python train.py --n_layer=17 --d_model=160 --n_head=2 --n_kv_head=2 --head_dim=64 --d_mlp=512 --vocab_size=2048 --activation="gelu" --norm="layernorm" --norm_place="pre" --norm_eps=1e-05 --positions="alibi" --qk_norm=false --attn_scale=0.125 --bias="all" --tie_embeddings=true --parallel_block=false --init="trunc" --init_std_qkv=0.0211 --init_std_o=0.00362 --init_std_up=0.0211 --init_std_down=0.00362 --optimizer="muon_variant" --lr=0.00846 --lr_mult_down=1.5 --beta1=0.95 --lr_head=0.00881 --grad_clip=2.0 --warmup_steps=200 --schedule="wsd" --decay_fraction=0.949 --decay_shape="linear" --final_lr_fraction=0.05 --batch_tokens=[8192, 16384, 24576] --seq_len=512 --doc_mask=false --train_tokens=175100000 --steps=10709 --dataset="wikipedia_en"
Each number is 128 + 24 x the weight over its row's rms, rounded and kept within 0 to 255. Layers, rows and columns count from 0. The size above them is the row's rms in percent of the matrix's.

# layer 2 attention key, 128x160, rms 0.11, rows 119-127, columns 120-159
size [131 129 144 116 126 139 136 126 128]
[[128 122 122 121 107  91 104 128 134 138 145 134 134 146 166 101  91 132 146 153 116 139  87 135 127 109 125  92 130 140 130 143 134 139 120 126 130 125 114 147]
 [110 128 120 173 139 155 123  98  94 159  87 126 131 108  94 119 163 145 146  88 161 103 165 152 142 153 117 171  91 100 121 136 116 113 143 166 120 106 124 155]
 [161 145 107  93 134 149 143 129 114 118 126 137 120 177 136 150 119 113 164 115 116 122 116 132 100 106 134 126 129 165 177 149  82 136  97 103 155  60  87 140]
 [101  92 103 158 114 189 138 143 114 124 134 119 143 128 126 113 122 140 157 148 113 136 140 138 100 159 149 118 152 120 139 117 102 133 142 111 105 121 114 121]
 [104 117 123 129 135 126  70 158 106 113 153 139 141 140 170 127 123 143 139 144 137 125 132 147 130 144 102 149 105  96 141  88 112 120 177 127 100 155 105 153]
 [102 151 165 115 117 101 130 141 133 141 108 136 164 148  89 115 158  97 110 171 139 114 135 102 166 154 105  82 138 107  91 126 100 125 171 102 176 140 118 105]
 [176 135 145 117 133 127 102 121 117 136 110 153 128 135 154 134 112 109 118  98  89 134 123 101 143 126 136 149  69 143  97 124  80  90 116 100 184 126 118 125]
 [115 148 133 134 136  70 101 135 184 115 106 171  91 130 123 130 108 127 101 148 113 100  89  96 151 121 169 129 133 128 100 134 123 101  92 109 143 140 133 161]
 [125  83 124 175 148 133 106 121 119 129 142 100 168  88 143 145 149 129 127 113 113 124 165 131  99 110 106 112 132 165  92 142 132 113 127 145 127 155 186 117]]
# layer 2 attention query, 128x160, rms 0.119, rows 120-127, columns 120-159
size [120 150 125 159 148 144 125 133]
[[117 130 163 117 122 123  96 133 151 121 144 161 101 143 170 155 152 117 119 111 131 145 121 154 105 112 125 119 129 143 170 149 107 141 156 141 113 133 153 106]
 [ 89 109  96 118 106 159 136 151 119 126 113 120 131  95  97  93 119 130 156  68 122 149 151 175 148 147 132 124 103  80 121 121 133  87 107 139 146 155 155 121]
 [150 107 137 147 136 132 100 113 140 121 110 123 125 162  82 104 102 119 122  63 126 103 115 135 185 180 138 151 130  87 143 169 158 134  68 147 155 126 139 124]
 [153 124  78 151 129 144 152 100 101  92 119 115  96 136  98 136 137 105 130 135 110 112 113 101 144 134 115 126 104  89 103 150 134 169  91 124 157  89 153 122]
 [161  80 159 123 146 111 140  99 136 124 152 174 125 163  96 154 110 167  98  99 145  97 122 148 144 127 118 158 125 129 140 144 129 153  86  95 154 141 127 141]
 [135  79 123 122  98 151 192 160  85 152 124 122 127 127 122 110 114 123 123 191 152 101 130  83 103 126 153 114 145 135 132  87  93 124 146  64  92 122 126 117]
 [ 94 117 163 112 133 158 148 102 126 146 135 141 110  92 116 112 160  94 160 141 161 134 132 127 122 164 151 111 126 118 104 124  57 135 124 129 155 134 101 100]
 [132 161 158  87 109 102 131 149 122 124 154 166 147 160 108 133 124 111 132 124 136 139 121 146 160 122 139  96 153 122 159 105 100 143 109 103  99 157  66 104]]
# layer 2 attention value, 128x160, rms 0.381, rows 64-127, columns 120-159
size [ 47  46  53  57  51  47  52  52  51  50  51  51  48  47  49  42  45  51  45  60  51  54  52  51  50  48  54  39  47  57  52  51  50  42  51  44  49  47  45  48  61  45  45  48  49  52  50  47  45  55  51  54  50  50  47  52  47  51  49  53  49  43  51  49]
[[134 154 125 128  92 120 145 117 119 145 159 165 100 137 152 110 106  67 173 123 136 130 147 130  77 103 147 161 135  99 137 149 175 141 142 124 166 132 131 134]
 [119 108 115 134 126 127 134 127 174 102 155 136  89  57 150 135 147 160 136 163 134 130 157  84 169 116 125 129 153  91  85 150 118 139 127 139 156 163 149 123]
 [117  97 172 118 118 157 140 107 129 168 133  92 154 127 127 125 100  92 143 142 141 117 144 113 100  89 157 124 128 126 151 151 145 122  95 173 165  83 132 133]
 [ 99  86 119 134 159 156 140 146  96 105 155  92 133 129 112 161 117 149 138 121 120 134  72 112 110 119 120 117 150 116 121 117  86 156 181 136 118 131  99 118]
 [135 153 159 112 126 125 129 166 164 126 119 146 152 127  99 105 127 127 145  73 107 119 118 121 122 100 113 179 143 119 141 162 165 126 110 105 113 110 152 133]
 [166 114 119 149 163 133 100 160 170 139 126 137 167 117 136 144 104 139 128 166 105 137 124 130 124  83 110  83 103 121 137 150 113 123 134 135 141  80  99 141]
 [182 133 133 127  92 132 165 102 144 128 134 151 173 159 152  92 124 174 157 109 112 134 123 179 109 120 117 109 101 119 125 158 188 146 113  95  98 115 162 159]
 [161 112 111 106 123 124 192  85 180  73 161 143 131 110 106 132 117 113 111 100 124 159 112 145  98 135 141  91 130 105  74 115 140 143 125 163 148 139 118 134]
 [125  71 141 137 192 171 148 121  86 135 104 129 123 158  88 150 108 106 141 110 133 148 140 137 140 143 135 114 117 125 142 145 148 144 140 152 134 190 103 104]
 [109 163 130 116 154 122  93  92  86  89 198  90  87 128 106 115 115 100 110 145 130 126 110  89 174 179 111 126  87 161 171 109 135 118 121 140 112 110 161 113]
 [142 136 164 133 117 101  83 114 169  80 115 128 153 135 142  96 110 135 108 151 184 142 130  77 136 123 128 138 180 136 101 107 174 115  98 134 122 168  99 137]
 [111 137 128  99 102 100 178 129 128 116 124  95 111 109 144 120 129 139 121 109 157 116 114 118 107 175 126 148 123 120 125 134 121 158  90 137 175 141 134 167]
 [125 153 115 116 121 118 140 152  93 132 161 141 162 117 105 134  95 180 122 131 133 117 155 150  88 164 112 105 119 117 133 122 146  97  89 168 137 110 129 125]
 [138  99 140 112 115 117 136 135 110 114 124 145  97 156 108 116 162 143 113 113 114  89 158  72 138 106  91 198  78 106  86 125 165 151 142 122 131  97 124  84]
 [139 136 176 113 105  70 118 107 115 143 171 139 128 103 122  65 119 162 138 131 111 129 147 113 131 139 150 134 135 108 120 122 129  77 112  99 164 115 137 105]
 [ 97 133 152 163  74 100 139 144 110 105 149 130 134 134 120 160 119 127 115 137 115 112 109 156 102 131 165  92 141 151 152 115 131 125 143 171 162 132 125 105]
 [130 110 126 155 111 146 136 115 120 132 182 117 145 123 143 146 130 117 131  99 169 109 162 125 110 163 174 131 112 109 137 109 107 132 184  80  84 133 177 124]
 [133 141  95 131 130 116 124 159  96  64  71 124 150 100 163 128 113 111 157 142 128 162 142 107 105 109 110 184 156 153 126 123 165  97 138 124 141 126  96 125]
 [142 165 105 129 122 123 127 176 136  85 140  85 117 147  93  92 151 179 154 104 160 114 109 141 112  86 126 122 142 113  99 184 167 131  86 113 142 137 129 157]
 [150 114  90 172 187 124 115 146 118 138 149 124 138 156 139 161 109 130 139 109 140 160 137 168  97  90 141  96 156 124 130 116 121  96 140 104 129 141 141 128]
 [121 148 151 106 102 159 126 151 154 113 134 123 123  57 115  97 151 130 135 145 100  98 132 131 115 134 134 111 118 151 142 125 111 114  73 170 104 147 120 138]
 [134 152 157 140 145 110 112 122 137 148 100 116 143 148 154 160 111 158 164 134 113 135 167 106 124 131  87 116 106 109  93 113 112 118 162 121  97 107  84 125]
 [ 93 138 180 157 128 131 146 165 200 152 138 116 126 137 136 155 154 163 112 102 133 108 111 130  89 112 135  99 138  98 163 110 120 166 127 125  99 148 139 111]
 [134 135 111 101 110 139 159 110 100  95 138 154 128 140 127 130 111 158  95 142 121  70 135 125 144 109  94 117  91 118 159 111 143 116 125 131 105  89 153 160]
 [124  97 107 163 147 126 130 113 104 139 137 146 106 154 133 148 155 113  87 162 110 125 124 131 134 109  92 124 156 145 159 112 141 162 142 126 105 146 109  77]
 [168 109 118 165 148  74  85 111 124 157 146 119 135 111 129 155 117 118 134 127  99 122 181 139 156 141 143 135 157 135 138 139 112 109 101 116 194 139 141 104]
 [133 120 114 158 143 106 147 133 129 159 156 133 152 143 155 121 163 137 147 156  78 129 172 131 139 110 137 128 125 117 179 131 118 105 101 135  98 154 137 117]
 [133 155 162 132 149 149 114 141 137 120 130 126 132 111 105 186 133 104 106 100  96 125 108 141 157 125 112  91  96 130 126 138 112 145 181 136 112 124 132 120]
 [ 90 147 118 142 128 127 135 129 136 129  90 143 132 130 114 138 150 158 108 153 186 149 114 124 113 115 145 103 107 108  80 108 101 167 166  88 110 141  90  87]
 [150  73 125 121 165 143 131 167 119 108  88 144 171 143 146 178 102 129 130 123 101 140 109  98 113 128 133 146 138 149 116 145 150 179 162 112 137 143 144 128]
 [114  81 137 140 128 157 151  98 152  77  84  86 105 123 110 141 135 108 128 110 129 122  81 124 166 130 144 117 149 125  99  91 155 137 183 127 130  98 100 152]
 [126 133 153 125 173 141 131 112  95 154 106 172 138 128  86  72 105 129 140 135 130 134 141 138 128 141 149 132 125 157 139 148 181 112  67 102 132 141 102 102]
 [128 111 103 139 153 116 173 105 112 117 118 125 130 152 143 128 122 104 155 110 122 115 163 160 143 150 112 137 142 115 132 163 153 148 104 104 119 144 136 108]
 [148 162 131 120 130 151 161 115 105 120 109 105 162 105 146 164 136 152 113  74 111 148 120 142 133 163 134 100 130 157  99 108 140 162 134 116 124  63 133 137]
 [141 136 110 117 116  89 140 114 124 103 131 141  96  85 162 114 151 138 149 164 137 147 134 115 106 163 138 112 148 144 149 111 150  93 131 119 129 142 118 166]
 [133 202 127 148 123 124 117 153 125 131 151 119 122 109 138 140 160 157  89 141 125  91 124 168  68 120 124 142  96 101 177 124 144 126 103  71 180 128 166 129]
 [153 150 139 118 117  99 117 146 151 193 150 161  98 137 151 163 149 116 134 124 130 136 122 136 139 130 135 126 172 143 178 164 102 117  94 120 128 111 121 115]
 [134 149 140 102 133 146 109 134 149 142 152 142 142  90 143 118  77  64 146 147 123 131 159 107 110 132 164 173 132 101 157 165 165 108 119 178 143 103 130 160]
 [158  89 121 124 111  97 129 153 140 125 132 137 100 113 146 132 136 134 150 117 100 106 100  95 117 118 123 126 158 155 158 105 115 159 166 109 137 108  94 138]
 [160 146 121 124 123 115 111 149 155 150 153 115 118  83 161 138  99 119 147 138 134 129 117 135 127 133 128  88 190 128 151 146 115 125 111 138 100 150 147 164]
 [132 164 138 124 106 118 131 149 155 131 120 124 137  99 144 158 156 134 157 144  92 111 132 160 128 141 128  98 130 113 114 142 142 120  96 202 154 128 114 170]
 [153 105 144 100  60 129 138 168 175 114 137  97 149  78 177 122 159 141 149  84  99 141 120  91 123 160 100 124 136 107 111  39 121 130 135 148 156 134 109 120]
 [161  92 130 128 167 126 104 169 150  97 132  96 159 103 114 158 162 189 148 135 157 171 138 101 113  98 139 182 138 152 102 124 130 139 133 119 115 124 112 151]
 [102 137 134 141 119 111 149 126 138 125 136 139 178 133 133 100 123 123 119 141 148 149 140 102 167 113 148 149 170 107 137 140 151 112 126 130 174 124 111 141]
 [139  73 136 132 136 163  91 121 168 111 185 119 151 152 126 160 108 127 153 143 137  95 150 127 102 119 158 122 106 133 150 157 120 150 123 144  71 121 143 128]
 [153 136 165 161 100  62 120 171 121 135 123 168  74 135 126 114 115 138 144 133 137 163 124 158 109 113 135 120 181 135 118 167 134  94 129 139  88 172 148 136]
 [160 117 132 132  74  68  83 119 156 149 115  46 141 143 101 173 168 111 116  97 128  97 145  96 109 132 121 122 124 131 120 104 154 107 127 125 136 137 163 154]
 [137 125 122 146 123 121 102 161 125 174 108 164 134 115 102 112 123 141 153  86  53 156  76 133  86 148 114 156 142 156 120 106 150 130 150 108 115 144 110 164]
 [ 97 157 156 106 143 146 129 150 161 110 109 103 115 133 125  88 107 117 120  97 129 128 154 108 145 123 133  85 125 147 142 143 126 102  79 131 118 144 131 128]
 [ 84 152 106 130 127  79 116 138 152 134 137  98 130  94 150 103 149 155  87 128 174 125 128 112 115 145 105 156 139 135 128  96 104 124 140 123 116 110 135 136]
 [120 117  95  80 131 181 145 129 116 116 134 146 164 146 140 147  87  99 129 117 138  72 143 119 128 129 151 122 108  93 126 127 137 143 115 116 137 117 122 105]
 [126 209 109  93 124 135 117 132 118  95 151 161 124 141 143 142 142 139  94 124 138 107 116 161 102 168 145 110 128 131 156 129 111 152 143 182 140 163 103 141]
 [130 146 123 130 119 139 119 109 123 124 136 124 131 113 196 156 131 110  97 183  96 155 171 161 132  64 108 117 123 130  97  81  72 156 119 158 117 156 124 114]
 [141 102 146 136 147 147 146 117 116  83 110  88 113  92 122 148 137 149 132 115  82 154  85 114 170 121 138 167 134 163  95 112 113 118 123 174 161 117 103 114]
 [112 108 151 116 139 134 131 132 139 130 138 137 123 181 149 125 123 154 131 104 107 116 149  84 110 113 107 113 105 178 144 105  68 153 186 121 117  98 152 124]
 [160  87  76 147 101 132 156  97 149  98  87 102 121 113 125 109 150 130 132 126 104 138 124 151 118 134 152  90 127 139 121 109 130 145 112 163 172 153  99 110]
 [113 100 157 113 135 129 139 156 136  91 116 116 149 115 159 129 183 152 109 158 132  93 167 126 133 130 148 123 135 129 116  92 135 160 152  70 136 151 139 123]
 [147 124 149  96 106 151 140 127 100 112 117 126 124 109  77  83 116 146 129 122 106 144 112 149 137 106 168 128 108 117 128 154 127  94 117 141 103 135 146 127]
 [136 155 111 121  94 135 140 143 128 158  83 134 140 120 124 111 136 101 123 120  98 106 186 143 119 123 144 108 132 128 138 108 182 123 117 120 148 146 131 113]
 [131 140 101 136  92 103 142 149  95 123 161 155 132 137 115 138 148  98 110  75 142  88 122 137 111 148 109 114 109 163 122 151 126 125  78 138 177  89 143 120]
 [128 130 139 126 121 167 121 133 115 131 115 141 144  86 131 105 115 124 145 142 102 129 129 139 119 123 115 121 127  99 123 125 121 116 132 159 132 113 146 111]
 [143 132  99 156 131 100 119 145 168 128 128 149 137 111 113 126 118 135 133 108 138  87 173 149  95 112 114 120  92  94 139 108 171  94  94 125 116 129 107 111]
 [186 103 141 148 108 112 121 155 128 136 138 118 149  83 135 140 170 102 118 127 114 144 107 173 131 118 159 120 137 151 120 116 101 158 137 144 123 120 114 168]
 [142  82 128 154 152  98 110 112 116 146 147 135 123 120 165 107 149 124 159 123 111 159  75 105 100 112 190 182 148 162 177 136 116 134 135  89 133 138 131 135]]
# layer 2 attention output (transposed), 128x160, rms 0.302, rows 64-127, columns 120-159
size [ 56  49  58  63  62  52  57  65  55  57  61  52  55  52  56  48  50  50  51  66  59  60  53  56  59  52  64  48  54  61  61  57  55  50  57  50  61  48  63  53  73  50  51  53  54  58  47  55  47  63  54  56  61  56  56  55  51  54  65  57  57  49  60  58]
[[179 142 108 166 126 125 137 117 112 133  93 133 109 161 141 121 159 102  96 141 132 112 127 125 132 135 110  77 109  87 146 146  91 122  89 125 158 146 168  88]
 [151 176 174 126 110 119 158 116  95 176  99 111  71 126 123  47 122  83 137  96  87 114 137 162 127 157 163 129 126 114 115 139 132 112 188 169 135 137 157 118]
 [127 111 146 153 150 109 140  87 117 105 150 153 115 134 109 134 129 124 141 144 109 124 157 114 150 157 105 127 121 139 136 128 123 100 111 169 152 113 127 133]
 [113 124 127 142 144 150 119 122 110 127 130 158 140 126 157  90 123 103 112 192 138 137 133 137 107 136 122 121 142 155 108  91 146 113 174  85  95 161 107 137]
 [113 109 122 176  75 126 145  70 109 152 167 185 154 140 149 102 107 118 108 110 129 124 182 113  61 109 162 164 112 105 163 124 145 138  90 126 117 134 144 115]
 [ 89 100 114 147 118 134 156 111 130 120 139 137 126 141 112 121 158 159 196  96 125 118 132 130  87 146 162 147 145 105 185 135 137  79 155 144 120 123 135 138]
 [139 105  70 158  96 155  93 127 122 126 111  99 109 142  92 124 102 133 103 134 145 141 109  97 131 129 118 147 130  99 183 153 112 125  85  82 168 102 139  93]
 [120 154 134 147  59 170  96 170 123 142 101 111 131 134 128 131 124 120 114 155  99 111 160 145 132 127 125 135 172 119 127 120 140 123 131 146 145 160 165 110]
 [166  87 100 158 127 113 119 145 152 125 152 170 119 181  82  76 139 137 101 199 143 132 148 106 123 133  73 122 122 153 136 132 154 178 159 113 108  97 163 146]
 [152 123 107 158  97 112 130 133 125 107 131 106 112  75 162 156 112 123 102 113 134  99 143  78 112 152 155 182  98 118 110 135 125 127 167 122 113 131 154 160]
 [143 142 111  89 119 132 144 134 133  92 142  93  95 128 149 108 161 122 140 161 158 107 123 171 117 148 166 107 137 130 104 100 120 104 119 118 153 114 126 140]
 [158 103 152 143  94 141  95 136 139 115 108  71 138 140 151 111 140 122  84 127 125 169 127 157 173 155 102 123 142 122 145 132 108 133 112 151 120 146 133 140]
 [123 126 153 114 158 112 107 112 196 187 107 120 128 172 145 200 121 124 152  98 143  95 141 125 154 106 109 138 117 157 139 121 133 133  99 141 118 136 124 137]
 [185 131 112 117  86 100 138 140 121 117 140 166 112 119 123 106 114 124 136  99  55 119 121 151 118 128 170 117 100 151 129 130 111 163 132 131 150 172 149 151]
 [113 119 137 134 152 120 105 149 127 111 125 132 100 127  94 126 119 108 164  94  70 125  84 176 184 128 175 135 128 147 125 134 107 105 113 210 122 135 153 138]
 [140  79  99 109 155 157  87 156 160 124 149 165 112 167  79 107 120  96 176 106 140 100 159 145 154 125 108 113 122 145 128 136 147 128 116 104 122 157 122 153]
 [145 147 126 131 137  96 101 188 128 126 126 109 133 115 121 156 138 129  93 153 102 105 143 107  85 130 126 158 155 141 141 108 118 122 152 137 125 124 148 153]
 [125 147 136 123 183 133 139  90 196 128 141 130 136 115 120 155 151 127 139 143 213 150 130 129 158 128 160  84 150 120 150 157 108 139  67 103 116 110 122 127]
 [143 127 122 174 112 138 108 111 109 139  84 143 148  73 157 106 101 139 146 105 120 147 107 150 166 116 142 136 136 114 178  90 116 119  86  81 130 114 140 123]
 [127 109 125 124 113 166 136 161 130 118  92 135 183 143 116 174 171 150 110 129 139 184 131 160 127 117 132 149 156 109 157  95 145 124 137 138 148 119 124 109]
 [ 74 121 156 140 169 117 133 107 131 142 109 117 104  73 103 122 147 132 176  62 141 123 134 142 153 112 144 169 148 101 125 133 127 115 123 135 119  82 153  97]
 [ 94 111 175 139 122 154 150 102 156 124 183 132 145 141 112 129 117 153  91 123 135 135 115 173 106 141 152 119 111 128 185 136 142 150 142 112 112 141 107 185]
 [144  89 168 132 120 137 147 113  99 109 142 140 158 142 116 102  85 137 109  87 152 162 141 138 143 109 123 120 187 152 112 106 148  99 130  97 137 118 105 127]
 [112  97 151 109 121 119  94  96 136 140 145 127 125 162 104 154 151 117 133  93 123 151 122 133 121 157 128 184  95 136 149 134 102 157 112 132 125 114 150 158]
 [128 145 111  99  94 175 179 166 132 154 136 118  69 119 110  95 134 146 123  99 134 130  95 114 144 161 109 120 109 115 135 155  92 125 136 122 141  97 146 175]
 [147 125 128 155 107 142 149 162 120  94 118 134 118 121 103 153 114 154 165 129 110 140  91 105 135 118 178 104 108  99 143 180 123 134 119 175 132 116 124 151]
 [127 114 135 116 155 137 140 138 148 159 112 129 128 128  92 167 147 142 150  52 173 133 139 117 110 143 105 148 106 121 138 151 120 114 147 149 119 104 174 130]
 [100 111 140 144 145 119  88 111 113 111 168 153 179 140  81 116 148  95 157 186 100 130 163 152  94 109 132 139 118 114 149 126 134 160 122 106 119 127 144 132]
 [134 102 113 127 135 138 129 167 115 121 154 137 138 174 175  98  77 170  93 128 111 133  97 134 112 109 136 107 182 135 147 108 151  76 126 150 138 153 114 177]
 [135 168  77  93 100 165 121 122 107 136 125 126 134 161 150 147 156 137  98 155 127 143 139 140  98 137 118 133 149 137  99 121 141 138 141  78 128 116 119 101]
 [118 178 148  86  87 106 126 146 131 116 162 135  94 122 162  92 132 112 119 174 142  83 156  88  94 152 122 106 133 156 120 123 145 150 151 129 101 161  89 157]
 [172 101  89 149 169 132 111 120 128 125 123 156 133 164 132 116 140 113 147 143 120 139 119 110 124 103 131 154  99 111  91 103 153 109 139 149 139 133 179 107]
 [128 103 147 146  90 157 129  85 126 106 139 122 115 144 123 105  97 156  89 138 135 141 126  97  98 106 125 141 138 148 113 141 134 183 116 148 101 124 140 156]
 [126 141 155 122  80 112  83  99 146 114 149  63 107 136 115 176 143 106 103 183 138 145 100 122 138 120 173 137 136 104 153 138 130 144  91 146 167 115 129 107]
 [ 97 162 153 152 132 105 142 109 162 111 108 106  95 122 186 104 130 137 176 115 174 128 120 131 143 119 162  97  69 124 111 131 126 124  97  95 134 121 114 119]
 [109  93 161 123 134 155 117 144 156 156 152 124 147 108 132  95 123 161 133  84 140 119 144 140 126  96 118 130 117 141 115 127  74 148  99 139  96 123 116 153]
 [134 120 139 151 119 114 143 133 121 130 163 196 151 162 101 105 111  98 117 124 132 140 135 122 160 167 131 117 106 166 130 116 149 154 121 116 113  85 147 159]
 [ 74 116 136 166 110 144 143  98 104 107 121 102 111 110 149  89 147 131 149 118 131 155 146 120 102 127 131 128 118 102 125  90 124 103 169 140 115 106 122  83]
 [116 143 110  95  85 146 137 151 159 150 116 110 118 124 113 115 122 175 132 113 153 138 118 115 148 161 123 118 112 122 139 169 147 142 147 104 100 144 143 136]
 [ 80 135 152 123 136 127 171 109 148 138 102 128 112 128 120 141 156 122 153  94 167 126 131 151 120 138  92 147 115 143 153 144 102 127  83 125 121  50 156 121]
 [130 127 148 144 125 141 134  84 139 153  81 115 120 122 125 130 154 111 122  91 136 116 116 131 124 122  97 136 137 104 137 137 115 123 139 127 135 108 152  81]
 [ 98 174 175 118  99  98 103  96 138 142 156 112  82 131 123 177  96 177 124 145 111 132 164 170 112 104 194 142 145 139 146 116 158 164 132 114 117  96 113 137]
 [106 145 155 112 111  89 113 125 135 147 167 137 179 177 143 149 120 134 154 147 126 147 132 129 128 110 141 119 110 144 106 112 129 125 132 122 130 100  90 149]
 [132 136 111 130 174 147 122 143 109 161 117 102 102 119 151 158 129 125 148 145 139 136 126 156 103 153 101 174 107  98 168 121 104 108 101 156 137 163 160 172]
 [167  89 125 153 122 143 143 141 125 157 140 184 160 143  93  78 104  83 107  89 126 101 121 118 161 151 103 136 153 135  93 130 155  94 188 119 132 106 107 107]
 [140 130  98 129 135 135 170 119 145 139 121 174 135 188 109 150 122 103 154 100  89 113 126  89 161 170 120 106 115 119 141 115 143 154 110 135 114 111 115 139]
 [131 154 129 120  69 146 149 125 125 117 139 112 138  82 122 117 144 194  95 130 121 151 153 148 114  96 148 141 138 120 137  98 112 142 165  76  94 158 104  96]
 [123 156 107 145 130 111 126 114 155 144  94 167 142 154 108 168 127 114 170 114 144 125  84 132 135  84 156  91 138 126 122  99 144 131 155 121  99 107 114  61]
 [141 120 131 148 159 111 115  84 130 114 115 118 128 130 152 125 154 103 140 126 150 117 117 139 120 110 137 165 126  98 112 129 141 145  77 142 181  87 186 121]
 [ 79 144 173 128 102 128 147 163 106 137 120 100 137  78 183 151 112 180 138  84 137 154 115 124 116 131 164 150 145 123 105 134  92 130  91 113  96 129 134 164]
 [143 125  70 114 134 183  93 115 113 151  98 166 122 111 133 101 110 134  87 148 136 124 149 119 111 146 140 155 128 122 110 119 135  96 107  97 129 127 128  96]
 [117 100 150 116 109 150  88 124 123 156 161  81 127 125 137 116 123 178  95 147  84 104 105 109 139 145 119 148 122 110 118 122 166 122 109 101 153 124 132 159]
 [107 141 153  65 121 176 143 136 136 132 110  81 103  65 123 114 125 121 145 109 114 115 113 154 142 197 200 106 159 126  83 142 169 112 171 117 130 105 100 131]
 [118 159 174 104 105 126 109 113 139 143 160 120 131 142 119 125 132  88 126 154 161 172 144 171 130 115 140 111 122 129 153 117 153 124 149 133  96 127 103 161]
 [143  89 160 137 105 109 122 148 127 132 186 154 142 132  99 178  87 150 150 146  91 149 114 141 118 128 145 155 142 142 145 155 160 134 136 149 166 140 115 165]
 [101 145 116 149 103 166  95 124 152 126 125  69 124 119 125 144  94 178 153 139 105 173 103 148 161  89 114 112 154 137 168 153 150 144 173 113 128 112  96 111]
 [130 145 139 133 142 135 102 100 108 132 163  54 135 125 164 126 102 141 137 127 115 152 100 125 128 123 157 151 139 137 109 132 112 127 108 116 142  92 119 138]
 [118 147  98 138 168 113 103 105  91 120 123 160 111 113 133 122 131 116 124 173 101 151 125 130 154 124 109 127 119 147 119 106 125 123 132 126 196 128 100  59]
 [173 145 113 123 127  91 100 128 146 108 135 142 106 118 144 142 101  98 141  80  85 125 124 110 157 115 192 136 161 139  93 121 180 125 152 115 146 100 140  92]
 [160 116 111 134 126 130  85 151 157 130 105 135 139 150 157 165 159  94 118 134 142 111 126 124 156 150 126 154 121 117 116 135 102 154 102 128 148 122 148 119]
 [ 83 134 135 150 151 147 143 123 100 161 101 109 133  78 116 152 115 117 131 102 107 152 131 137 126 108 115 159 138 120 135 163 100 122 147 139 107 108 159 124]
 [131 128 125 128 107 104 128 131 139 136 130 193  92 152 128 139 110 120 153  85  89  91 144  82  93 122 153 151 117 138 108 104 112 137 160 151 154 138 142 134]
 [ 83 124 156 145  93 118 118 111 150 118 125 116 138 103  95 147 108  96 171  97 103  85 146 110 141 158 122 146 148 116 151 146 125 119 137 154 101  92 109 115]
 [133 139 149 117 116 132 130 164 159 149 103 144 145 127 138  76 126 139 140 118 178 129 120 114 105 130 103  99 140 140 109 140 102 111 147 129  74 113 158  67]]
# layer 2 MLP up, 512x160, rms 0.28, rows 0-8, columns 120-159
size [ 94  93 107  90 113 107  95  88 108]
[[128 141 155  98 142 109 119 109 119  95 180 167 105 129 111  90 118 149 108 168 126  88 120  58 128 121 134 149 142 146  84 104 143 129 140 110 111 169 121 160]
 [115 131 115 110 104 152 139 123 141 110 135 141 108 110 139  90 146 119  86 137 119 105 133 117 115 120 104  90 115 155 125  98  96 120 115 122 129  82 105 146]
 [131 109  99 144 125 142  91 155 137 161 123 112 125 116 138 140 134 141 111 162 118 115 113 141 137 143 152 155 103 103 133  91 121 150 143 112 142 132 170 134]
 [131 154 140 129  95 126 132 156 161  74  80 141 137 141 143 156 113 137 148 163 107 125 136 101 188 128 117 138 120  92 142 139 118  82 143 149 176 152 119 130]
 [162 132 149 124 111  99 141 140  62 130 117 184 124 111 172 109 144 214 133 123  91 134 152 155 127 129  83 187 107 115 121 158 121 148 167 120 105 146 158  91]
 [161 128 135 116 126 131 134 113 105 126 151 140 121 136 125  94 117 124 152 105 120 171  94 131 114 150 133 113  96  96  71 139 104 128 105 102 173 158 111 134]
 [115 137 116 131 138 116 139 154 103 170 113 176 165 141 175 130 131 108 150 175 104 131 130 139 138 124 130 140  94 131 123 142 117  97 135 130 115 125 113 138]
 [153 134 122 137 137 137 142 112 115 127 103 121 184 127 123 113  87  83 120 125 147 133 150 148 120 128 116  88 138 133 184 138 144 110 106 117 130 175 138  67]
 [114 120 150 137 105 139 157 124 153 185  82 153 138 113  97 129 101 137 100 115 134 125  85 157 159 109  86 117 158 140 129  94 138  77  88 117 147 127 151 138]]
# layer 2 MLP down (transposed), 512x160, rms 0.217, rows 0-8, columns 120-159
size [ 94  85 101  84 101  97  85  78 106]
[[159 182 145 113 132 107 100 121 179 144 121 109 133 124 137 118 103 136 186 132 150 113 101  96 167 178 105 157 122 135 110 132 143 145 111  80 116 169 112 117]
 [111 146 158 115 100 103 123 164  96 136 138 126 132 101 158 139 131 130 160 167 167 126 145  95 172 116 143 143 166 136 103 115 106 103 114  87 150 110 113 128]
 [104 175 136 118 136 157 123 133 157 117 159  98 119  93 119 112 115 163 121 145 134 115 118  83 152 139  95 135 109 112 148  83 123 132 122 176 106 121 167 116]
 [120 133 116 149 121 123 108  98  94  95  81 129 122 124  94 133 124 172 124 124  84 127 120 123 142 141  99  94 157 106 130 104 121 135  73 111 135 135 112 135]
 [137 108 141 120  96 137 137 101 109 145 144 131 115 124 125  81 131 179 170 144 136 170  90 146 146 130  87 129 115 148  75 138 140 146 130 108  95 163 147 151]
 [163 124 134 155 118 145 144  69 111 110 106 144 117 126 155  72 134 165 123 120 119 162 132 128  77 123 158 142 144 127 107 121 128 113 142 126 140 157 135 122]
 [ 89 180 151 133 123 140 101 160 135 105 123 101 164 119 135  97 143 116 134 120 131 129  93 159 132 126 151 133 114 151 113 104 131 124 140  97 138 105 153 147]
 [105 161 112 100 120  98 123 108 145 122 127 127 134 114 130 108 157 135 129 143 123 118 128 108  94 132 132  72 137 100  96 101  66 103 149 150 125 109  97 193]
 [125 113 113 148 102 182 158 134 130 163 121 139 138 139  96 163  69 125 135 113 145 135 127 137 144 131 115  83 139 119 111 103 124 135 152 163 131 113 104 156]]